Weights of a small transformer language model: rotary positions, no biases in attention or MLP.
Each number is 128 + 32 x the weight over its row's rms, rounded and kept within 0 to 255. Layers, rows and columns count from 0. Numbers have three digits each. The size before them is the row's rms in percent of the matrix's.

# layer 6 MLP up, 512x128, rms 0.107, rows 240-348, columns 0-127
113:137144172139112140153149105154176134151150076143185113092212153135136160101151106104157068105117064103090160098223158180150175139070140130136124149083094179109138083139187159119171090146134184077126133198107103127102079140103105131119131125129203126161126104154130163117157141153131160125099152101148160138114142146117096111107180091165103114135158144079095125130116189074113126109172
093:102130123099141147067111102130099127111143107134108129082100160095093115137140169162128101055101157127105138158134151103131115118166048150153136193137130094113111143199135123118157117141152097165094141165104074114152175161168139112131180104150045171071150164075134078152075103128142095114169084138143114107111139139145124101164103111092140193152151065085198147158176154106180179155113
102:087160123126151139088144127072105104131138123130166163180098103092102113159116120118166140117105097151132109115122193118180129102142077097189122058172151146166155112172136121139101129067114143078078125178129206137144145146098136092116129163142045145147127118125091100160128151131111136171153127214190063107119139178129131158146085115100131094114097107123122083063175061155151106129171
096:140074119145121121133142123118069136114148113167148135103218094166151126191152094139128167089120101122134085114182096140074163141096072131163150151155130117138155142105100098083114087196136090096103151109129051138180120107213106108149140114117110083123072115123141110122119109066082145148112188137090093041122107126128111113108120155065140147157136083134071135083070130149116103133135
113:135120167052137190113130144147077157126143119101166119082114085132104098088102145143144137172114115051150144149142150172107139185137150138110141126171127153131146076095142173129138126083124096135162152154139166148119060159114161177128143164096106136107152128116121082165169161084113104060117208145139116129062117176119131095141130187061153127073147129074085143119141151096076105171063
092:066101137036060106100163126190124144142106168141146107108141146134057067120155095155097107090131118092102134101144157091129128108131126089128204162107158145101098200122119161106135104123171098135101103121069145152103101148143113127128107129129101065110151159092140134139120120091127167118153167098213127132167152169162143077147135171143103126149185162108080175048081144110130135155117
104:121116097142122151138116189151135039143102138226087100128163135130137148054121151118150150137127111180128170180137110069086102186143105101155091078049115128136137140118130137151095164149136145133164125083095138150134145143128115128138161125152178132111175119169127093137114122148120136091088144126111194073074119110132122045108133097171105114144165104076140134181103114153069052151142
110:132168166186122130100086169123128031165105114183121111107191091111152156100091131121124137130127164027170107173130143193120131088152089144160112138185108090166150128130082151139159047123119121118111165125142156131137117150202162176107138167144187150194106121121170120112110088151137067123154108135157167121144088126122094162155144096112151102182161133132149123086115168118112110155116
103:121108120129101164119104103151107123104124158135098158064109060118136104122192074136090094143075160172092113149142140108126148144192119130137147090101097063076143067170118112147163119127095102147103147112062167102123125144158139059132131106111175126151074153146112152130133161152147115190183089173140108162114108145128127130097120151070218134148105090187122118137147225142156145091110
102:115126106128129144142101137133130093132108127089143125120150130082112122159162157076136143118187101127084098123190162095113159090211134080159108123114046195155149146118073147109108075138129160103069111079104080092131176181165175178104124145104145094148086111110114178152090098103071108106143171144086142189089116148125081109117102056147108106132089088123100124130080092102112147112173
100:095142082107130126100172093119199074140114102084135124135151130196214122076168129115112102115133157075186121147148119188140152109115156171087180079148121135149133159091107156136129146084118147120083078175141180169149138116147162105136121165084171138093131111141197110103175094127112154100174100142151101129153133160161170136043163177101126112159097101162121131143070131147120102128074
112:113128073105120113176125151082085143089149106118084121087109138142127152134126096073088116113125117120137153164126142119135114111093141120143115142199165151058108128184129127181105143170163207170164120163184174146173175133082100160107094123135091117164141079128151118144175132042154097174073116177151177097093125113096137091090104117177142147174087098083100148176175122134161141145093
094:133147128132157083140116120202126161140112140164128127126124081131069083124133120144083208127074133091126122093131065155128104155151089102068204090160118071155145133141077140110138084148098080152168100137124162150139091096172108062114127100086137138115132101180161117151101139103106178149165125157164094149124066118188162130184119129138118104093182133132071140177065136115176135166130
094:150121115099141113153161162150127071213125075041161123161184087149104188133116096144155116144123101138177145184111125132134171127149126141075123085185147149133169095124178127094148196154113147131172075160173152140174097132125104088116106094140174123114125144192179155134116180105149120138148114129159139074104073157123117183101152109076138123131101139112133081100146154169066155174126
106:140139147099139110077087112083202106154120110143137157156119166167107109140093109168101140082203137143171085073161132143112126164127103112216122153164172115125042093156138184136184149123136136162097118146114148105102126147144084039138106180127169116095157184095103164171172095089079089109121100116160102125115168150125126161175138135134116106161130093139143127122151148067167091138103
102:153170177068140108105103159183150124087099080131098069100140202123115115125136137107097139115122080103184182129116123086126077121141127099188133170101168131114093098152098147138176068129170125101130133122168116094119144120088097102109203122138123087112162139099103122059198158151153120158145107112134171150062150105116096170165088126130187084132124160141158125173120168111073166144076
104:098159175126155102157079139077120062157114122161192159133118165104147141120147126094093156154127127145182117085138149132123119062137142101111188123190136184047113106151109104133093147087150133162099126102167153118113138091139091123070151066175163126123152117133169151166113111093119163088082196129147126180113100081114151130132197159138104141158072156153135149071113183124157066134148
092:125087144137158149133138173104171106133175095113146111092165108134141139161123104131190136085152113109184114102054175159099124112167080108180150124117075149124126151102099141147192133094081128212137132119131057132113201141079073084126178092094104126132134127113155174095134138084149122058068136103075154144125130128113121143145116117085136126084098113141141105103130081089061082167172
106:110117124144068141165124151101156174148119162095146108121111070133129131171132070130087189150206117185108155133131086122133091159077106114101145091120110105126141169139081123199105130144102143119132176169151132049133129123118090170156157112165161132112139156141114090209128151157072132157057092099139158171136040143155104124102076104151172104157115108095130112157137134146193147146167
089:133120084126121170164091099116087135133119110108092150068118144063158141178095104087126121072133163160097148085131180113136124162169069130097119118107102154120159130119146163123126128181097137167102180084198100125165195139127055137138168134137140081068132134164159126160158127143115153207139101144125091149130094140228150133156158158185116127159095102171139145144177152138118129193127
105:150106119146076124117130150100096089151106163130189159180178099106119111098115131115116235188106123131144132151097204189193179099113120097088155125158132044142109137169123082146092131094121123122137160074179156160153147137198100166166098091138156144125155142104143092116122081146096122123142107122158139099162098143105084180157164152172079112143124090137136080153121100129109092150161
097:123117120126108138129084147141088147133120090105123167121150123089063146166133063123157129108132091101087111092171063096126105105153102121196221107106206131182085077148127145166121190067164213174142127147130116133117135193128162082126119089146140122154164187119133062158094101140133116117154137157114087081128144133135148139155169107155141102080161127158125138112123103129128198154123
102:064168157138132136069113097097150155117094117152068112145126126131181115175115176119148139103126122130141131128128163098184164056105100163100114191176124139097118187143118176132112100074144113161065124090128154081150095167138128149148149148123147144175112168122158183121066066141108122153054161161132140156149027089096129137114113123115132132132138124131154112170178168067096182107127
084:153140147113119168140146100124112201125115163129111151130152024153090128143142114155131176103153168166130092169067135125092164092173135128170132063078063112119148123146124131137123133123124142162142068123121109112147046200097117076127147126153065122094120111117133098095090107136168128116129123065165112111195131132172074135137154142127103150164117131202175131077136182144133066124112
098:159123158134112141122149124173188136087113067102153088067058184117134110117093117161122126146162130073097163134160145110086123106125164107140137111073183137124124135183115128175094102139106137157071096125090150111113086104097139129088118106062129087109074135036136146121102133137056132131132139162133108151115179114162150144116169181142117170163132179109145171135195104212114171149129
087:121060203182138091170104159111156085119130094162161156099123148086087112161143143088186146102112101059181103089129120068114107173098102082128099138142138154115192142142150098089095109128126140172146074118134152200226144119114096093107129128167099114109155079127090089163127144152106105132147115153156159124173132096116122133116152132157163159105045141128148108132098094092167108104091
101:159136130142132144181188129086133142124152081143128110065112142242148131169114101112139118152112101134143127040101157096086148130111157102089157113102103118098148091127105088082168116135141150196099074085156140123102139126113107030097147130148191193125130139118127125119158117125109126065175102140151086118129120095080114127092113120165126119136073154150119083114076176154130145056129
096:105155111133136107103076136115154135127134142177137165151134157090186120127076147110095104139123107090148120129135159181142139128157046168118123168126099065185135146118062149153165149144090182082140135122101111121090121131097134137111064129076118160143168154168103083203090146166044138146093133067079152165163136105143110165186148120140156136161161218128096123152178111143150110146116
088:177107211153197139148107164128145111156125139117129122117159121107163148143104148086059120153108149038125137144145088110104140145151111089073069107135178153117167078174149168182080108079091112120161106132148167109140151143171159100074107136163143175186141171088135101068129139095149090157157046103109115098174101158120107081106124090143130124112109149141156124111112129092112163106077
099:158161123143160147132150141131176180121073145104117105145118127089066124155195133189099104149119232095117124104116147149147098114135093105162127167130048134178101100121101123131156136093115147149193165195121088134116050061121105128194169160070055190164095111147143102127161109136122136139094130129129118140138136147117105146175128093171118094087096075127115132127143112131121117154089
087:123118095123036110163114101139084165132106082138110197123073148099102111168170148118100058165129139142076159129129120132111189129145113114107164102111118108112084187126094114130093139065098143139102098148163122143147101139139099112072137087104169139124123123112125195075095173065090096107147147089097152156111130081077135202113102120131090124108107144101100144163106053079151097074153
093:129187108126140139116141165092162085127145116124136119112190137213155091124102129141189108133093145171121102125096071138096157179049113138113123161138158114138145128146192094114094138143099168119119181130067165116159111128121142118108159167144196065091148142145139093143140165063225085129138157095171101104114114140144125149074129165165106130102110093110137136127097163062163145120190
105:140132107148135144131144096170137155128135141099092113117118106151100151113148160135067079120107117129147169172192138142153150127107109110122165155111116119176166119132107137165167115193148103123123122088182121155120117141085144118082156049040090134028139118104145105186099098159131085112134123102087138140107130120128214158097128138180102106119117180094158224184105158132133176082103
092:160090142111112139153125097091189121129116095117159179121156161165094126084195142161155121045122121122164116097170145148054078088151137107109143118079063074137139145130165123144121155137111054111096182139104168162124129139114113168135124231114069131101141114099137137181128093156110145101131121112140109035108137107086128105147128103076175086117100133124051153115129138130141161145130
116:145152084142105127090154113110123095090187106128148118111155184126161136110156099105166100118167110146165109073145160128164198095148140174108110108124091178051146064165142128134108158143118162180119144094192129129089122129121096129187104134095100095140136097108139209136113128098164088076185144096137113120160172083126132102076178124099163122077136151122061105170127150171088198139145
091:119124163110125104163106173165155152240143118088098158125098124119111111087186134142123115092126106083144086107201132150164070105157098175095174135135096151059118148141111146139085092054083150111122112110162161128108171127168148142150135055133121162143126105125093140100071115176192078176125089129118139103184080154161101097109091125093153161138100146173157119121132140111119176129154
116:112074114123088146174100123132137115112075111117104134159127057123148151108167140151134153137098107100126196161184199093123110117135081080106084111123146166195147170144127152159122127126056097142130132074101132092138094244082085152130140119086106159104186130166136077087134115154159167155110133159090147118147085139116043124168133145113132183142130150120160112135112145091123181126125
092:159147155106114121114153127146158138104100104154141116165119158043099115095156108113101100099116191176114159162144097157178089153139121113170086151126111139143159149145143138163170112158143114073162180121168168127128104084198146136121096142104129158151182145095137119119201105087085145156104174129118069118067159135162097100104205052066139175089160138093101128148100115066104140091125
103:157126146160067114167147166126136115106106153159149138169144103139084090077169109176182112217110126147121174086109112120158176138150161193122167173089137077091136143145123169114120138143171172115191129117143105110130114126132047123122100144133133147151171102118119158133136169137116121165155162134029128096151180168114133114200084164160132158135081130094146097153176081101095098171122
095:181096166165151141131114136103117103077157153169154182082086158093126186172123081153110151098111136145168083149173121153139064129046076132093073171138145167188149145102112186135111106153079139145154165141102079172114108175104147134093113133124125142095145146108178133097085171194147148135095145098128125122090149116127077132169153148201128129156155104066079131121141160175142117131153
111:160171184122161146145138164126153127129141134142082152166192123122082088120089170122077128156116133116114149158115085110103069121161057166144097129141090133110134160169149136056159109120147138137163127148067117064147088139154154092173140153186098127174148108096121086213104148125102138196089140138138135128125124172103067178162128090123191126162148093105167109172137106115076190129140
090:134129068069103129121124145118139207126026184132095157196148149126136108112119106136079077121144105152027126167175161132150168161135163112178151103116094140139126149122139068190072119112105110115151121160105195087170129130101117134141093072114126132133130111103173129102099122129205146166082155143116104125111126107118142118138123101148147106176124142180100146181138113067155118131161
093:178082111196106130130108177122174125093089053159122154135082095201116120063122076160132109150123105105093129132154121073079135180111133124185135149043147122131138097138107149149163111122163088141156144108154141131071108118149139148116135235170156131096181149139153090082182118090158181153116173153099151116113098101105108114110131108142187126117133102112153127122113170081162105134110
096:129134095089150144177128120115158151117122156174094098096069118109124147235104097173192162158114146097121127117134151102138129090107111130128120150183089133068147107107114166095111100128112068153136117118146089170109139081149127172118103078160106094095105140145146139093146155112117145132095118081114155216090136106097154066129071223169093150151141145105117133183131084122152072136183
079:071113158161149119129125130186151139194116115139106180120178052153134115101167109147179189182151124164162123210171129089156157123137205117148157153090110130143161089135093112082151116157133145172147138171142127100109086140085178071088132156084168182172126107142156116083077106077147118096131133146103110114110144142151125086175156114096176147091092163154122127140106143171141138157084
096:170159154121189098128146156110112111127140131166132104103100163166095123101133146162111153142148138089093154120138142089163094193068116088144092134168165118114186137168170088120125080039076082142135106146133139120099123059128103092112089071135169177195138124173095114085121123135137130112184113151124201115138129121100117113115049103103180147060086085130126183102122148102104151142117
093:121159114135099164202086118158112116125100095138189099203127119079157087160128049100145165087130133134139117112135129148112141049147145136104139084069102073117099145135124175124138162117152129164179098144088121116136108164135135164168116073163117084035121106204143141107149219185100146152156133127130135129147113126091160132148099180151142114113122103168160141120116151128117121122050
104:097129158129132087107162085157098092139081107208140074137175094165132090157118114128116047086076138137133078102088111099185166125079122185117104139047089132161129111139138128109109142136129174120117161123166089109082097170150078182118069153105140131100166108124123122142140129160116071082128166117152119127116073101132092115198074100089118083086118101150103125161165149182131145149151
083:154109119097116085167139147153140155113122156146111207082137065121160090175153161115086063174129116085112076149157114106096098113131154157145119075175117154156126166098098094092159122141175092124097105186144129083165114112177114125088138103108077122069062155144137135101118112119156134152040162127185123158114080154165115148154162107142136132123087096084102070109200077120120100137133
098:203138128184055117183088119173106108160090083147114147147086179096143089192156135096161095099146094119183152127123182156127140095162142135068099163120110126077106146118113143113145126136112175121133149152130081164142082149120114095159174088100116098153201231130100167130137149155090069131132124095147110159150112142113110177163108103143131103121146151106166139083164148164188138159146
100:161156138112103102047094121145186092124134131087096091108104109096121169084154140073117172194092151150146126105165105143096133158107156144177109182113140120146179119119157134144085124071117138092108184173145120121111170104099128086123150147153098077128130025111159168155140108136096149160096140097121112088164235133124146141099137127138129120121121165109188209117125074151116104138149
103:146050108117134150130141139111106146117097207104060124094092177101155141106188136113168126143140149110097208138082153104137124087145078097172133090075118068137103164134140116125110125123105122125119138154155190104127142104095141074148179092076102112173161101092106126121111125084133072144124081050124099081128062136209126131134122104152133112125094109072162103165181136094128139109137
094:177132194140126153165140135149131095134060111129147100121131095131118060139129062166139164113105204143110125113132079167114113144180136109141159152107103118099110117172116108120084118161135078164127130126114074103111158067140090079087100158118129137138170119096145178172108128183073047037128099141089155175100092105095154137111083097110123144108138083099093074077123159154112138154150
110:117150118154054158138132129152140112177128132137094222100097109178167144141076121158200152133137144121143083120131174131173149059096079152090091132130170159135115079154122125096152104138185205119172128138164164152153172102088136159080160172115097164112111195128129107147116131162161123144138135103144177112120100113107138065089121075135078089137154088173124141168130106130082149182118
098:154157155121096139118153107120116181124128145143141108141117105192094135141090130124094155112096154158119110134067034097144107096164094201095153201191149080124112184108068166141156108183132100134108152091103116138152139163172137112173141139174129132096103122140085132124101109151143125171144143156145153134111115197211154111091119109160148103076109115156188069189122068160129151124126
090:085100104170100166130136158143134146152085128118107125089173210137058104128113151169194134130043104133154146125112145153165100139127102183097168155144158154134078150131085126066134128144127067152094072120120173128172131093166164137109167081084130068146157110117112121076121127150133156149145146141060114116103104148163094119125143143088145176116184150105209151136088142071133164103151
100:087150121070149138073116155140099109125153144139133134161181181064114156119120123191135160117190104137161138190095148121166142103097181174081150152135128123200133181124144138126133164114151125098175087071115081094111099041105137160110107139115147047075113145166155173131119142149156155116106071135157125120128067076136103088124131088109104133167141069094122141091086114178133147118122
106:096084122144123097142125077064117175140092046139155126108202075147147098105161176106183145104148108136094143121084076145172164173122129188135110141091137104128108075131148164126090162169163139140106147141153100113142081099170118123172124079163150092163121138184110117132139126106071137119093157105122084194087156140153179114170170095163108098098109167148067123142081096165119174111110
102:077153145141146142156202130113121141126144138092098179111122107191107134136110183153174137128097170121136158119199137151128128159088095173137139137114158154147187081103147095113155140117172166122158073119044124097134139139086168120172117135100169123055070100083170069087146114144108156132110148120089028161130128101079143095128118068090128123124134107132112139057117121103169108092118
088:092083136147129091107119105127174096073135091153162133125148130091070103115084136155110141111092154140178135192152204115129071088121149151137101129193090126119179108159132050134064140122123114099154142073127149183131160096109133146128073137160158123142103142102123117170165164152130103089118126175146132164157117211051112071098127134153159133089131113075078130102086061140139138134108
089:036137165120147130128124078124106218111161126154139194144154069128137126077107138129140111084079149174149124176118164061167085154151086111135108152165129084086157174107145159109112138154102077134138165066137101118112115152149162123114146121132130099123171128124127139133112063174138176181156153113129115109132098156148115145164175129088163144149191102197143186138129124103205087138131
090:151160067118135151160129187148084166093084133114116113130128106166106125110164093180091115087116081149177150115147117117112129071129102129135121128153137142153092090181111134129140110063141159168145078184117082154091055110068128141142121170083162098130171108124097112079163149151058148118092112116147110152185137101143141138132149125056179163112210154195101144156165146092177107142105
101:147113085152084169125113168136175058131104142133127067101118137119106142108112200126185118147126175100147130127134131119079157147091160129181142110123083194175144150141148106163144129120067064074115135167170089056136107128143180164137173133137111099036153108174063139111113154095090135093195123121102158179127094146102091121134126155125143138163099143108151123136158074132167175139141
102:154119124111152159123117167166135160121145109081079117170140072111177133098148145190188118170108153105135117172111143127095116133156090052118121128152179171127092183139107179129146080153111088117088092193127114089133107102090085105133116157064102107137139170081149087087183104133103108076123124133189098147122147114169072108111141104129140129117124141196131139122175202161134065119070
100:145111132036057099121094171150202148111045125100165105088142179151141141117106065145174135163114125139170076068122111169114140099172140106104143070102103093154152104159132114101107077140138105139110143158131137081179092102139149151104089127137140163159131103163162145188099157148115126138188103152201156094162094110124114078097138128134164153126076161161107122166086126170099128144140
083:104133174119153120123122124114124167125166162145085121169145073116136102149041153115106176116124155135085151104147120143199132180123139143145094203121163170098217071100116138138092182132151131168124117123110149113123138067129044124135080118118192116083099168081176091152115096146123136138142136146119113129119102104146131134117176036125138080154095104141179134161156151077114078094133
094:096128133113081160136179187192152163115114120105096152128171117132112093143100132114146158085101168107142089133145106167149164138129155134067128140104063130129125125158131128143144155192158139089140113134126144126154208128147111155144117115082115128128097129159170162127145066183126101138059149165127120143115121201092125102149193155104150168217139142127162127112173068168116096181226
111:122135121176130132118139123191173103131188096154143166164131123209083187081135233066094171170133101143080153118150134147096131145120163121133110144131121190132138083103110171104144110159108100141116097085046127154091126172101163123143087075147097112144130160147133128096088136117132146158081155146169126123123126091061129133118148108099119093143173125174107140113138028161109133104113
110:118093052134154100064115195122141133137087102181146146136182082118169136175143138128123140134104136131238108130137115138123110110138147149102094177171120084180114135132118110134108098156144151107100153182163067094125103175196068104102131126110203103121130122078138135150101152161132119111151072189135124077113114186125129088129105141127123091115135077153094066120106075156123127132181
107:124123139123140181054088102161159117096099137096101129101123119174145134137143160136121175117121088088109169109160126120142170097156091169184136083167095147134093101133142085188088133159092155081110157144135193185094084140137155128185111155179120116200119081069078147134138072114136090100066125149110108135131115141170128132167145109075111132165096067102121056121122160159152147077164
096:139135123174150187157132106130141158158180156177079114112131121166097143150120120145096152068167140113161076110187162093129129102098109134129134174109164171080095143096175143141157124145118207143051127070128126101147064146146034105125161102102123148135132103109091154118176142082100131115077123149159144134141130070158089121106139148120103055140097095120113171142133119141103154224151
085:132103121137150093096115128092093091060127110063151134106076121135165104133069137092121199153106135195144124144116104047161155117129121161162118142146109169165146086110139138105152142071153155137145109126138102170134099125136117131126152108186116067135125122093153121119096128133090169148108100151065175218118101105112176168175106078187156065105077094110142146095139125175189083118125
117:109138110064092181178162072109144110112156145120111089122137105112105126133193150085157169094113184132148202154130130126106130148208110131162144142126142155135125132142139174136152085122148088129107158198080126114127105129165103078114136134187113123153112124117122106114152140058120100120168151156140095139135205189092148114074152099160095143151117111140088039039102116133149095102176
092:158120158175175147086131119118112083104097078201162146149102130083102175094081136117088181165114153127079182146124132089097133129091117100143117111140142154199139191155186131122134135154070197082160156121147132110144131133082160110120102113108119105117155183118102115087197094163132135146198074112176118105126167139118123159202131100135101161166116147135154147104134186118149195107108
085:132199138107082135102164151107128108123128146123128116119138133137169103158125126123093142127178074167127073178075138162117094146161114148121077165154102088095050116185082114201089096138074087173106146119026160173119052095087155145129124081113144121161056100095164100176159081138119121139146118092150138106178141113119100127157142128144161095184111163143115122104146134128118153133162
110:073171136155118151097109126153128158153101135147190146131181095125068140132091135151171125102097115143125144167107157103153140138098152165093195153154046144163148087086154110137125152133105094089162195147114134125102126119127143161136175096088101152141061122123137158130143152139145139147106081117132086164161152147128140113071105202090151156181102139112085162162023119144132045101085
102:130244121131100143167101139130190116138186144141174144152153102144121091103120118098130145149083133093107160169173057126097141131171119154164117134081137155124138146137131173167110093139174086166119103093147130138185225187165117122154162112169138084142161166149176098142086170128158087135137105113080148122135112065109126061117157135153160102119139118087087118156075165149146114106138
097:145136146167159117114129172166077154144204119090144105165187166144102108159080144135102096149159133168171141129076098125095108135165124063112101098116142111231159154125166143161094137114130176133153149129057126154126120142145117059124122066130109166109157131123083075123109118164106099127135079137073154173118160078129097097182130105124110130111153158130177198164128104127084113090183
094:092128155104163081144174119106086153037074164168101169077110156110102187167136184121168125127119097067107141152192084137176160158131121140130168130101107165143142149098128073124101155135122156076115140114197161139146103178100163122092128167158155104150133176120111150120118131092113128108142139126103179119073108204162159125124150122112124143146106086105180101212156134090143080157150
096:132118110115109106099154119063125125174134174219183064122134115152106170139133087119158133130088111142117110088124109131122112111198120177118124121097076114168041133149174107172121126066167106116149146118101143105095114130116120150131101130111101155139135124126078145111146142200102174075144091112149067112116087147154164127113168211130083142136089120135159127105181037089158143098160
097:082195126142124155183187099125170103128077171135088149108127111128134105149117086155162153177086138145152164149131093092114078082169129120107152164073101142131168165122105122130138187121082113129111109132080119117099131136130126123057096145104126078108023174170120150133156148135144171160079081141158167118137123136074140078120094126111129108116150106168091167101088113051109109195163
094:128204102111064122081189102151172153148098157064065145166121099127142086191098142108135096101216089163127141124118124156108141104130166162079127124139166156107192155136125061142151130113122149109160135120126114146129131134115085124110090162109138111129169103177145106159206153101133107132077148134157163113115142129084180179100067081163152168099135135099097114183159093141076110150139
088:098081075132128043169120155157104133090159057132098135137119156131127144194118158138195127135116100155112178094116132173146111151091155091131129109083130077156115105119155136093144128139095096143181077142104210135161107136148170083105100143111136041083117101128119095129102143143138146179163148114123146084074148063135105155157161143066128147139077099139079153131080105111088168095154
097:113137118177164095189123165109135101109130145165092150175127118149085190130159141172132153159164155124126110140141196141165165139139182132091155137121115092125150155134104162132117129191069089099165087172176153137126085183155078102070191148194152144149097132045174181170155126122120167129140106122146125076117090184103069121163135129099106074135156144110131184124118149129085124154125
109:156101097090132115155154202107156117083141078161171191130167126125121160071075155151182182174116153144101105135167205082139171093138182122094189120122102105036099146105148115140167137178153116128131156118121124112128140125128060094129094110116129133144179140116125187094119152077105062108125121165112179137148081144174126165110135153120143122142109151141063138110100122134115125114198
094:142114111068125076104118136156144156111140119115088080154191145107135080090186203108139094113118124197147141113107105191145157109141118144149157112186122103118089117126157098091092174171083187175156131120140123080141101199076190116120144174103150114118159190164123138153108183159114114163090091100189122097167147103176126107167110118169125113134092108096157089080103160146109110119152
098:107109185124101162113199104143124087122161142149090093162143065136112108109126103122113140105166117164150109149100146154092142160135146134121171085121152081166195131122097158159171093141124167129133167081148108092119174133166149118068117072143181133116203114168110144167153140095120145178147077102139119113101104112110124216097108170092149122174152224084105113150192131092151147164139
096:091114097100156148126121179135112037193093160106117153150071091110124098128157101081153182050097124104129183132149138136112099129078069103109130156131087176130111117138182184161131183045124119138110173152146136129126115151184125177108155098135157130112170088161161132120097153105149205134180121113132109122152117150113138123176124149107152116188147118136088118091163123050135095157141
103:121096158092123121111155126137073077128147145126149143048161097188170152125141157125137127185168109190091098183145103132093108130082147139137121121151144151107153149084091056176096144106120102135102101168117105119143118099097134202185117072139147153128131087109128109130073214170104100080164116140168170145093081122172099131132159172115130142150130139094137097138121160192071153076172
107:181149207056130130131184106115143150142165094095137112143181125173139112085099125115115136169163152124201084091186154164099146203103168120126119090116074157120118120148090137138173144118132089151163079119086155141123139124121054094105152132105177110147135185076113103140167084146154139066110092116206108131090128123111157146162150145161114113153171147144155113105122080176092103151159
093:114082090168119112081090096101124111155152193126174141136087110092106150147068126203134121132093134106140135153106143175114099174122136177105075149155126075165059142157149076105132148095126166120156125147169151126110088177193165055200174106099131170134106109110109123125124093176160081127145085100186123133161089141162084170136149099144161064087128105135168117121121134110090170131125
104:157187103147100199135085157137158111119093082116094148183154129151093107070178155169078158121098104077133130143099118078104162120125182122137101129120106113140124162137116175134104129145113045129120179104123126147142092142173143147148147054099049133129105157189205124145059149093111128080152105129100115115155138139199201156146129124175156133119152108122149158147165148154132165149093
100:165117105136097091092164117157092188089153140142061101147134100174153149192140134190106135166092141173114120095138181133126099117127106114135170099147076064112136191161168158084152124183131190153154115167122115098065128101101141074133178158137159106204108143075106152109083114145117112146094144122113104118107127071176126126121081098158173170169106148108151124149086161126171109076148
085:100118136129139082107119125097118161121160124184148154179171128136185151070150159196170094110133107155170126124109129136150129173146072110141144154163131090085066078100127161171172149127117136077107098057114153173137138128148164112147147019122102084124184088183112134134123087152155128053152093120145140175117088142177090103098091165130154122155093106144116147110121158113187141111089
104:101080106137105124079137105175096107113112115114137110115156118113107086159134085119156090090175077137159108151122113064124168152128110143117114092140120182141124090096182062161107141130073187107121151140139145174098083108122142184169159133130151116094105111100167090211060108171107164027086183136147120166175065158109136122102117140157113141146098104117103132106102136077142154110181
094:139121163125106106142134103152105078078129150157137186083136102162173166133097110181123128163107162163110108114147123086141127106119193135160203088133075105118085065077087144118104129035157177122086090128141135114064123165098127141148122167150088115150174133128150104107119070117099095075166106115155157051173087122083074136112165144152144129068145118134073145139119090107153147117135
107:128092131120127145086162118138148130131168086109104145120161101101157072094105107185108134104098148128152134154219106173092131092145094082118146111130132056071162112181167102119101103195127105190095131159084158112174155098102069129130099101089097103094117081127098183133119156112092145071150107147172129132128061196168113104165127109074143144152042120134151138109157158089116126126124
116:108101121137104136117101117068139098126180102094180198169144174111126112092115146090160061209133125166077145107070134147092120169106136134185117143147107112119081163142104154141097149109146088170181150105097210144119146104164118118133137146122114083154098111195177131137104085075163156134110113139119122111176142175112117146134163155115120121145073045116061142123104118138055127108100
100:109120058107143131123149187074180144120142122140147184144112122143137130149117163141105141155131138107093069144130182159152145189115191134113107121126144143094130174152117118138061084060162148140130130097076063149098126179121147151143057151133133117165093058136132079139113167097154107102155127146166163104133066088104102102091051140146129144158135125098129076210098093096173151097136
090:156150179128192126115158129153055077119108118127142079095149079168135171099077087172072134126137112130139147134153155110180141064132120155081123108109185132137177106120134094108131166092096118129113089107143202150088149075165091076191116144147131098177113066163166110116131116141127100159094167147144094151148157190091106121139127119085134146060192132128146111110104153149113189166117
091:203128140121148125117231102102076120184140147075153153155144127073106110069145146163093103170063125143122178103131175156152119169098124174130131148160119125148123174107150099112081132159147167100137124081161103096121148131173161161131146119121189146084094178152150179133113140104161082096170085106118121096154131167114149164102105138154132140169114183081115146149204073122075134135101
097:103130177087094163188184146203191185161169152107108093120063094159116176098120137136116118112138157145119136170159106118132106122117176104150134131091157128124143147112083099127111131159211126114134038147079159145106132093113101111133141147125106167101156078130140123075138111129138116149192076141102159097151138071143152179096093172107140146147123154123124165177086084135043107129101
091:145136160121086131145159102128182132159082124119104159147186119091152185169191097087130094075075144139159054077113167149122104140133078131080121182093108142036110130137149125087105155149132096126075161102108191128147168149171109098103190136186117129128117137089081118126111090148174091144113102116165073153101135099156181107121141107144107116169135150099110064094141160103165103143136
105:071144150117113067109080137106127111133140126175065108149101142130138127128156130154099161177130145121108201109129128118182155104144141181185169124037142104116078132131138171107135129192107166161149160141181068094104061142173175118073156118066159176129109175104087131101088137140093104132125129168145079135135181131123131125145144048122097145147139129120159100133163138086143110061144
085:132173096126104102144109047165160164128050122078107126166096170107172064115116119097132126109150126174064083127145194131159166146107134133109185128151185102130182170116167149185079104140109108155130109113128061108183134138180146169045072130148092144050139099082142139161145111145115130109122155125134117142094079116118154118142182127107145124152112132116112102097120080101123106162146
086:177178130136113162162157149093141076120119181138132167131189118153147111109092125086150182157097172145171115141147139116145233165069137107081137183167157129071149140166047118087118156153117147154172124131102124119075149119124111192125078127139156047127155105155149114133153160078097161123111168117082202110132120129057111120125141175142166160080137106138140149136115127113120134142139
095:082077054170114136090127103120081151159116108101143101155071152179111070115121191116103162119080103077141059189190070120151137110083127138134165124104176136148130151134128144124123081166117113117162136087108116108152134162103181109121179096188119087117120141139143146145133149120084087163120083120131135044085133075122155098167149101115113110114162097091167092129111135111092141077063
079:175134122097168084098128147058119103130130088185090110166070140213137092152098048106169167107118130126127177113121102169130150129178100165104155132080148126081172143070122161173160115101100129151146170156079140119112162118139105155065135114183131120137137108115106104204076152117065149138147088150155142148068115119117147063175135109115151121134102169109118109107116140117154175182123
111:159122123175144131145126152157108140113078145128167149101165099080077118114138133133110169092140175106140158044093139118108144122146114154130154126065163101145097136081104116106102112167083127110185198199078066108113113090135109110130162099094132135132069140106163094131095110215176158140150194142094089136103159103126103104132106111167107194080111087187089136133066109093142117112132